{"num_hidden_layers": 14, "hidden_size": 64, "num_attention_heads": 2, "num_key_value_heads": 2, "head_dim": 32, "intermediate_size": 256, "vocab_size": 26994, "hidden_act": "tanh_gelu", "norm": "layernorm", "norm_place": "pre", "norm_eps": 1e-05, "positions": "learned", "qk_norm": false, "attn_scale": 0.177, "bias": "all", "tie_word_embeddings": true, "parallel_block": false, "init": "normal", "init_std_qkv": 0.0143, "init_std_o": 0.0027, "init_std_up": 0.0143, "init_std_down": 0.0027, "optimizer": "muon_variant", "learning_rate": 0.0073, "lr_mult_o": 3.0, "lr_mult_up": 1.02, "beta1": 0.93, "lr_head": 0.012, "max_grad_norm": 1.0, "warmup_steps": 200, "schedule": "wsd", "decay_fraction": 0.877, "decay_shape": "cos", "final_lr_fraction": 0.0, "batch_tokens": 16384, "max_seq_len": 512, "doc_mask": true, "train_tokens": 84310000, "max_steps": 5146, "dataset": "wikipedia_en"}
Each number is 500 + 40 x the weight over the matrix's rms, rounded and kept within 0 to 999. Layers, rows and columns count from 0. Numbers have three digits each.

# q: layer 4 attention query, 64x64, rms 0.0818, rows 0-31, columns 0-63
# k: layer 4 attention key, 64x64, rms 0.0922, rows 0-31, columns 0-63
# v: layer 4 attention value, 64x64, rms 0.127, rows 0-14, columns 0-63
# o: layer 4 attention output (transposed), 64x64, rms 0.329, rows 0-13, columns 0-63
q0:571554429587445545515506438520465484481512545485509532541506475515413478428455505534499496514518559483503462569533524518510509510447509554491463477479482564439502497472476518512512551494404562
k0:519529534438547518502534510513517503541437476477469526482511537499505550522524459461537446531472441528499453455595510488495549414490510434525486486483455482488493554471481431586440524495564553
q1:525496522547563435430453519537479545504474531529572437489555476508498516399503545537488541478483560504478457484458494556489470531462468551490484440468529597519484520506434471455530541474474552
k1:551582546547517571436488464531453573576481495483523574413528535485484468513485426487455461529441498549527512539575519519538468422477517463470487450514488498543436452468524482535493531498499511
q2:496495418451488485454547474495544523522469464394505524536514527526467511547505511524510498517503565519488516491513521456510526531468505495447481519523489504508485522473504476552482495484492520
k2:503506520483482485530464499528539496569474508514468489517447516458486511513462459476587475512496470477534493539467502529516566520562522491520575483476490455526474523472497494459434450487499514
q3:516447467566515485526476520513514467449560503512549474533440423504488474481555584534501492519499516430477505537479475516473496543483470552544510508503519504487578496532465496393538542463452503
k3:605511487504489558523557526511400491527455526464525467538530494578448492475454478491493475553555474553476496484493516443493533459491537510447458449507481499482518467488508461540444594517507530
q4:494449541443474486465521437545536475510500509488472510504475459506525519490503545498478428495506505447537515479558484562490490495534632511541540489473425462544468489529466537482553474503511500
k4:468577520495517452534403519516378455483542538502492477466565500497549547527498496461432500501487509480464536514510460443538490497541537534479482470520494557452526533529500513490521525486518526
q5:494467491498493522571562462468544497489501514497469451517489484536471521463505548488476539488502487505420508520549458496494503526489477435530534478537486555534565425539457513483473498496481496
k5:534446511525549503487481560512488486452525498431508522470545481540462583492502523476519494488409466552494515518511539558522458486489516460506443518511523511425466543550433495445476575491466492
q6:542471544500512460466501497487502499485513493486519518492520478518510442525502510495520531459537544517563488461483456491468509529492546545435450513541442514465466545479516467502506478454467494
k6:524477522465451526525529554506529548559450493476508561476514516490489505516476447489482490500487485547451489531487497528525558490494546506556459484504438449493483482476473513527462489482510541
q7:465531541391488506456466507478518513460488481470487495463524527464524542530529485490513526492505497499493504480500456471489498489571510516498552542547527505518467474518549496502488439466560464
k7:477449508561475512484517506452537462515526527541484483512521420490483448486494538547525481464547510506506529503462501556505487510541524557513424484449489449518519475513466529494556506464477460
q8:547446546479565473464486523519467543476491503435542488471483446530515479522509509536543475481490537505497510540528467486512487498500513499473480482535451572492441444509438568530535531480478466
k8:582541534468481498528523532495427507512507508558507507432500505529509499427474524489516475532451505518573459507523460481516496556484547451519479501474418483473499523447431525581458557463484532
q9:472479527420510491557490534447530492490517428473523448481414461426535489518518518469581484480477468462472474503526476509474503462563460459556583495571556483543543528539511501488528480537584435
k9:496490482536495524491529489485467452480587527518533511490474402525528444464494533568494494453567496463465525542443499478520425527510584567464485519568470537468527461498402534459556551493427476
q10:543517497525509524473461596511528509525444430475485524502408557444462493459459523500506484515450487486506425537558518457550516434508482439508553541523494538545483498474515534559454503512492498
k10:456446491409500472527592471506456544479545403557422440479498444487526490568537600580500516442489466477492508464503478514530459506518507498577525517501433473484561514522463535474520498526518497
q11:487501506448443486496514485454501511501482475551524487481510505530476499488520499529489493474520501468470493527462530541533476527514507509529508478441522517541531468523522466545518509491545522
k11:506509544529502437515518485530525494471480510506535470440487481502515510548520483530577493571499524474522499484506487435495504519505447532458494471521539486508511468478499470461500492486488492
q12:548481512494534485449482540447448529483543514481575480445499468475488599505510458477560481517530535524417489530480513467482514493454426461551478439491598528484542467518502473488510586473504508
k12:535519523534524565511504465503457514524454542486442525510479460484456499484461477542535456508534500553527516498498461564516537462467422531525507453508453493546542436472525499506489551545444472
q13:474469513511470536539495489530511525475524488486471506559479517556471517512483517451461496497528483522522539511542486482510486468488563437524505494469476426473494518492487511482517484546456522
k13:449460482480521514573487487532493454407459480491464459557545504481507529541509542468528482444518530522514473462494498536472586468522484453450509507488489511453561588532487531537488472529498516
q14:546509428420520470454529482549439507462478511459502463480514503474485524591525484545497461547508497467554506485515485496531594458463501528529555450554485441536529517530530427464499474508522502
k14:540498563519453451485504451422519475492562474495493450525427483516515499487480519484531513467486400520455516486489496524516542526524558450506534502515572504571488497532489572546490514444501451
q15:481425507436517447516470459429526474472473501533493481473479485456533569527504555526528480483508461444478545534465451504498460459547540494556536592521449563503504507563470577499538503473477428
k15:527496512524460554525541500456499532472562554523551425485580468604474508491508535489494480501559468504472499539452476452499483528443480485472474443496582545467518549521508456412549532450427507
q16:551543450576504474495510557569522515542488483451494523533443548460467507463468483482494499567469497503561475474519509496469542476471453501515536508501467486503512567453516450470433512536450554
k16:453483452410512561489525471522469530457523428470427477580490523487497477534498485494467502459541433470465554477513516492522528478537532460509573555498498510542530471508540526508484464560546480
q17:515464509529532523557438548482444533511527482474558473455431482498532530510514433498483493522514462515478528525462468475485503500512430512535494503476544556443571521531497507484503529480521483
k17:554490463479533502545555503455541509502501478508475480532453523546469494454510527490523468540542520539489526425484530550430469545468441458446476516504523461516508469495478498528519498479462504
q18:509524557497471575486488413539493537507443570484530515479539499498460570486438397431550483547497506536525477523547532550474588438470477501519520481459509399497505489454549488483467501524531555
k18:460518486476458538546426486472490487454499525528405458457437515463528525508542561500476559503525446470548492501528445563474532407540482472513526577521470509485526452515566507533544428546573499
q19:519546505556452528552529543527457498501543537495459507554442470501462513492482510496518496521534489409507492541485555521523474496508488493551487467491503465480462436497493437514500544509493519
k19:512530503488555528488487497520479485483437471553478507443467493468512528485469488474480540475510522503524440474560534448478562489534538506502502503478530491494492537506486476521472463540504497
q20:490567523519456513533495557538499525507513505478539531478420527463514484492473470464517488530463482487506485508531457506495470464520477520522544537514475466475455544464519521533454507510520509
k20:491460516452495521526482551481465489551457462496411524554476522522528467528518472521391486466505486502515532466505521499518484481532543506496515558482471552455522519511519517494511473549524477
q21:437494536430499486477545518472486509494514446567506465463517478482549493479531501505494560448502482565496512460438451511542443500474470507509546482489492555532549525514521475468512440551558479
k21:500425549543544523496593531546569529419498512469544450511510467530528458481530504568515458513489523462522499463489483512497515477488473549435450488544540483436508443499419494485525530434437493
q22:457483483475554535549513431477497464471529483510427468505509511488540476555514512491516493474510447527512572482514512499502503499550540452476463489502540448514516473539486541473544429547560404
k22:479482447551503472475510445491520475501531561552535470487491435547524482407486544501603552442523512515512496514451541503477496586446510501487480474527514530492506518509409499501515488460500501
q23:494483462541576520550472547542396447569551486551468490481411442385543476455501515556531484509436479404477477449477515505544515463514415492554516544513507478497606539495510555507516493534518505
k23:474526420486489492449553471502462455504533440502493548536393515554526488471508525490461570479526524527496440509500471514483422535494482544511549499550484637456464456513513509517498514474501503
q24:530542531465517499483475489557438560559468510416538494482518531485525524521468403408513475552493513564552500468558480512485555464449521521516484432417475472494487536439557461548456487559536544
k24:401554562427533495546437503478511498527462438448427484468467581473590494512544520517477500460484452453519592446505468525487516484580512460518570576530500475560511484499520545518501388523511495
q25:453519551473474500543556520459537556471500509477529524493534517574516451501502442488484520481503476580473536502482480550507464477506469510468497440510540475533420500482467482463484485522507502
k25:496485552512493458483491524545514524457514545570515491529557496475468481517470469526475491505442551512567480512487501488468525508460464490467489555481505514500513483463509494533492481528474495
q26:456531532446480497472506526506474460554497484509413516437477479475546485470501512557498493482440489507524466466503520477548467483527498556523554533524460558496496514496529518533497454503528488
k26:444546521463547451474510524513503504494564508526524469515520459511538497518541499525435510511509514460473513488515478496505419513509459567518487481484517545509483481518467485504527510472480527
q27:482489542504547513497558464514470523537545561534496459489460445479537588439468464464548525491458461562452523524466521583507401462475464467543478432492517518521451460509457530477547526535550459
k27:484534504536536580494410479526444498449508543540509539453531556506540488448470483479514455505483514424598482517537519468520480521486496496443493530532521565420464522474452459496545499457504525
q28:455494462553496501514524543507521464443545469495510500508497488540549466487550538565477529488523526502527519493446475441466451582515452537446509491565562555445540522524454466442536474451499469
k28:559472455515531510466484521525516556507524493429586497575538499529441468468445450465493503572550587540480484515505528504451525527437452515432454451495480478478508480484457458574485581481493543
q29:492540468483460500477550501503537477498486512526465551513539556521495474474489486480486520523464540482498434496555507403510528518481489452460528549524502531532485482514531498568458502454476516
k29:439463484503487479493470511525537535483504472469503514512528504452485533549519541526463524508508489462455513521494461535525487497500439525569522528502499429504518538534563502448495495542488484
q30:466474518500496492488501400437573492540419501528463517471533544473466564510492530508479527474514459553451571481491542591474505509552533488525479502496509482506535460484498525457480462531527492
k30:485505464543520511463456481513511494471571559500533461463515465528482495515551481485536555499462524508523504546485501506498449501475490539510500487478504577515501476481501451420498506497546487
q31:497463459401504504476448411471544531484440426508430499505474555479484513518545554555455521479500459465486497476531543577526534502578586479522531564513492446514517485515526521470535428533589485
k31:482425536538545452485511412452498426476539530606511475448500392509507511519556546510565489433542500504451489537452470493461464541565529558481458476501503543569528532528432522514533504431557494
v0:542422460442517465540445569504471474498438493464522466431568565504420438550540541449478496510442489588476514552512544536485559473535447493533545572465552470533467526498489449429518530515544549
o0:478602569504505500536546474493436505555529508567411561510481457445561533460455452484500507484479439512456479461526494507472474435500457473496539470498466548539511466540498527560463555551518480
v1:529485498462479534494513547506530488542462527466544435508482494431533500433431505507520475445461493568494468599556470531538519544464508482542504530509489525428445528468522553509467478504455471
o1:505542480504515450492490475543478546521526494448432506508441474502509517513542510489499529544486541465506463413493501510519507493495460535548579455479467480526530491500525460487498479522506572
v2:496459526486485502528499484437553543425454487550413488447511444466426474563458551579498538552506471483447639442526531485470435557534541428435566511562521489508500487520513426498492517531571477
o2:414461540403512488497565558574479464458602513540531488482497477581569451510514472516538478394550437502572495492486465490519417471527537501489488505509446446535447488565457566556592427459587415
v3:516460495397578504570523519534537434526477498473465418522517513482530427497567550430532498485502477541521521503502413435476507534531482424482492565486525510405465514535576510545530474479503490
o3:413497547570461511564469484480451540540560457506417482438417413532543508509495518579506518463447493475490465508486546524547438467534474542570498443482537499563582472498513475499521480512522503
v4:476524472484538511559441514482487481399521549546468478408511549422452484512557504561457463562453478510512562444462590585481517521515518433534463552500498515511500514525423469464523475552554490
o4:466530556484504475432518537477523458531522471551486547551495526464518468471459532565536540413514520498482492456467450447486436491538495549444616495561526531576476499512529471543501442438488429
v5:570504514467571415459509502476518483468493508490511529529497496468477517490471507483495443491454433577516547473507472571466516457556552411485480465555463513421467535499519534535541484496554526
o5:436504475455495513516464520531531571513484456533488463449490516488503456526497541509524534500464488433473441526490506478590478464483443487543575484516562428586589463494522483529478480511557472
v6:544421524526477476562512513496507480505471528497488474466486469468497507519479538543511520505427516522451493470479539568454484517494525507460515535499534462489508493497506465549512489436524530
o6:461530510533517476496487537554449513498548487529488540498508483502538456533512465490479501465497501496531496476491524451511461496452505529496476473502508492474486499553494494510556474526485502
v7:481545512553503451427500442471454553479537524467488589529519582448473526491487504473513493492464479514451468492552509502537466461483514494447495463504491502495511562510518563430465541539572538
o7:535479554436551561482480567502537567492416463535530513458529486499456525491497466473521483457481468544496503553480478536496561439486494431467481544543489510499515505458495479551454496535527468
v8:532567452503503461500432481526447514586495569511539578469520491512474502462536517471499519508489523500561485539464493482537503509481489516519474465504479449477479555495408528443503462499481587
o8:534479500501492587496507514506489516488461541474530496526526451458443532463442446540527436488511558488460456573544506523447546449475489511470496465509561541505502497498515441544449584479490535
v9:472467520477448527525452496606491522526527508495514473463489539447546509468548520483529489542555517444431446483637588401464430466558397548494431565477527498578579524538489477508440620527474399
o9:505450608552514480409541498467542447554508488525449515488542460589518558531505482473460500486523408603572570451400545548509522510500528495483443515525433524502459492409511454454510412511528506
v10:524542537567493458503555459545541493463527502468515414561489482430528444433463540433524478484591497409505508560535542498424506516543439483464470504499530509528512548457529499540544518464522439
o10:517454481518476463449437525524463489548519492545503526410443472614494537550582503505473508508425492553512458484443547467548483513444518580520486588467440496475531478468532484505508500463513559
v11:470500502489472502558514494472500483537538492518490511524466482493556455517609522491478562452538547420480511489471486467495495553490443533529493529446496507568533480549446500485531455490469444
o11:506440499552496470478507477408519439492509494507499504492500452519499537473549517553484489458497540593473546510461490490446460571523544545477468513548536605424476512547479502452523538442455485
v12:475499534487435550500490518494496552562514521532517538557443447509595569491555453530508557432508521461437449481531480448524485516474495520510470499439458524548575483522467459536454485531423419
o12:498439451521525451456545463452540449486514462400502473491560523499485510517559502490464478548553518586549600443449502516519507587503517506494474472548548541459481520501493466400552474465495513
v13:500480483479470540491452496569493534534528477490483485474514533472449484482479558485572551536456547500471464509521510432559468413492451578494504554485563506495495453537533482476499578522462508
o13:485557554543471500507570500468465508518476541532448516530506512506509561532431431464499488489502436556539513472515502548443557498490493459500463468466439504485480518438478544508478484573520515
v14:515543576558435504490520542519459523554552545461481445516455504516556510544505535492519572381489515449516504515561474417526465495479485544469485525484482461588574557459372448468486541517420431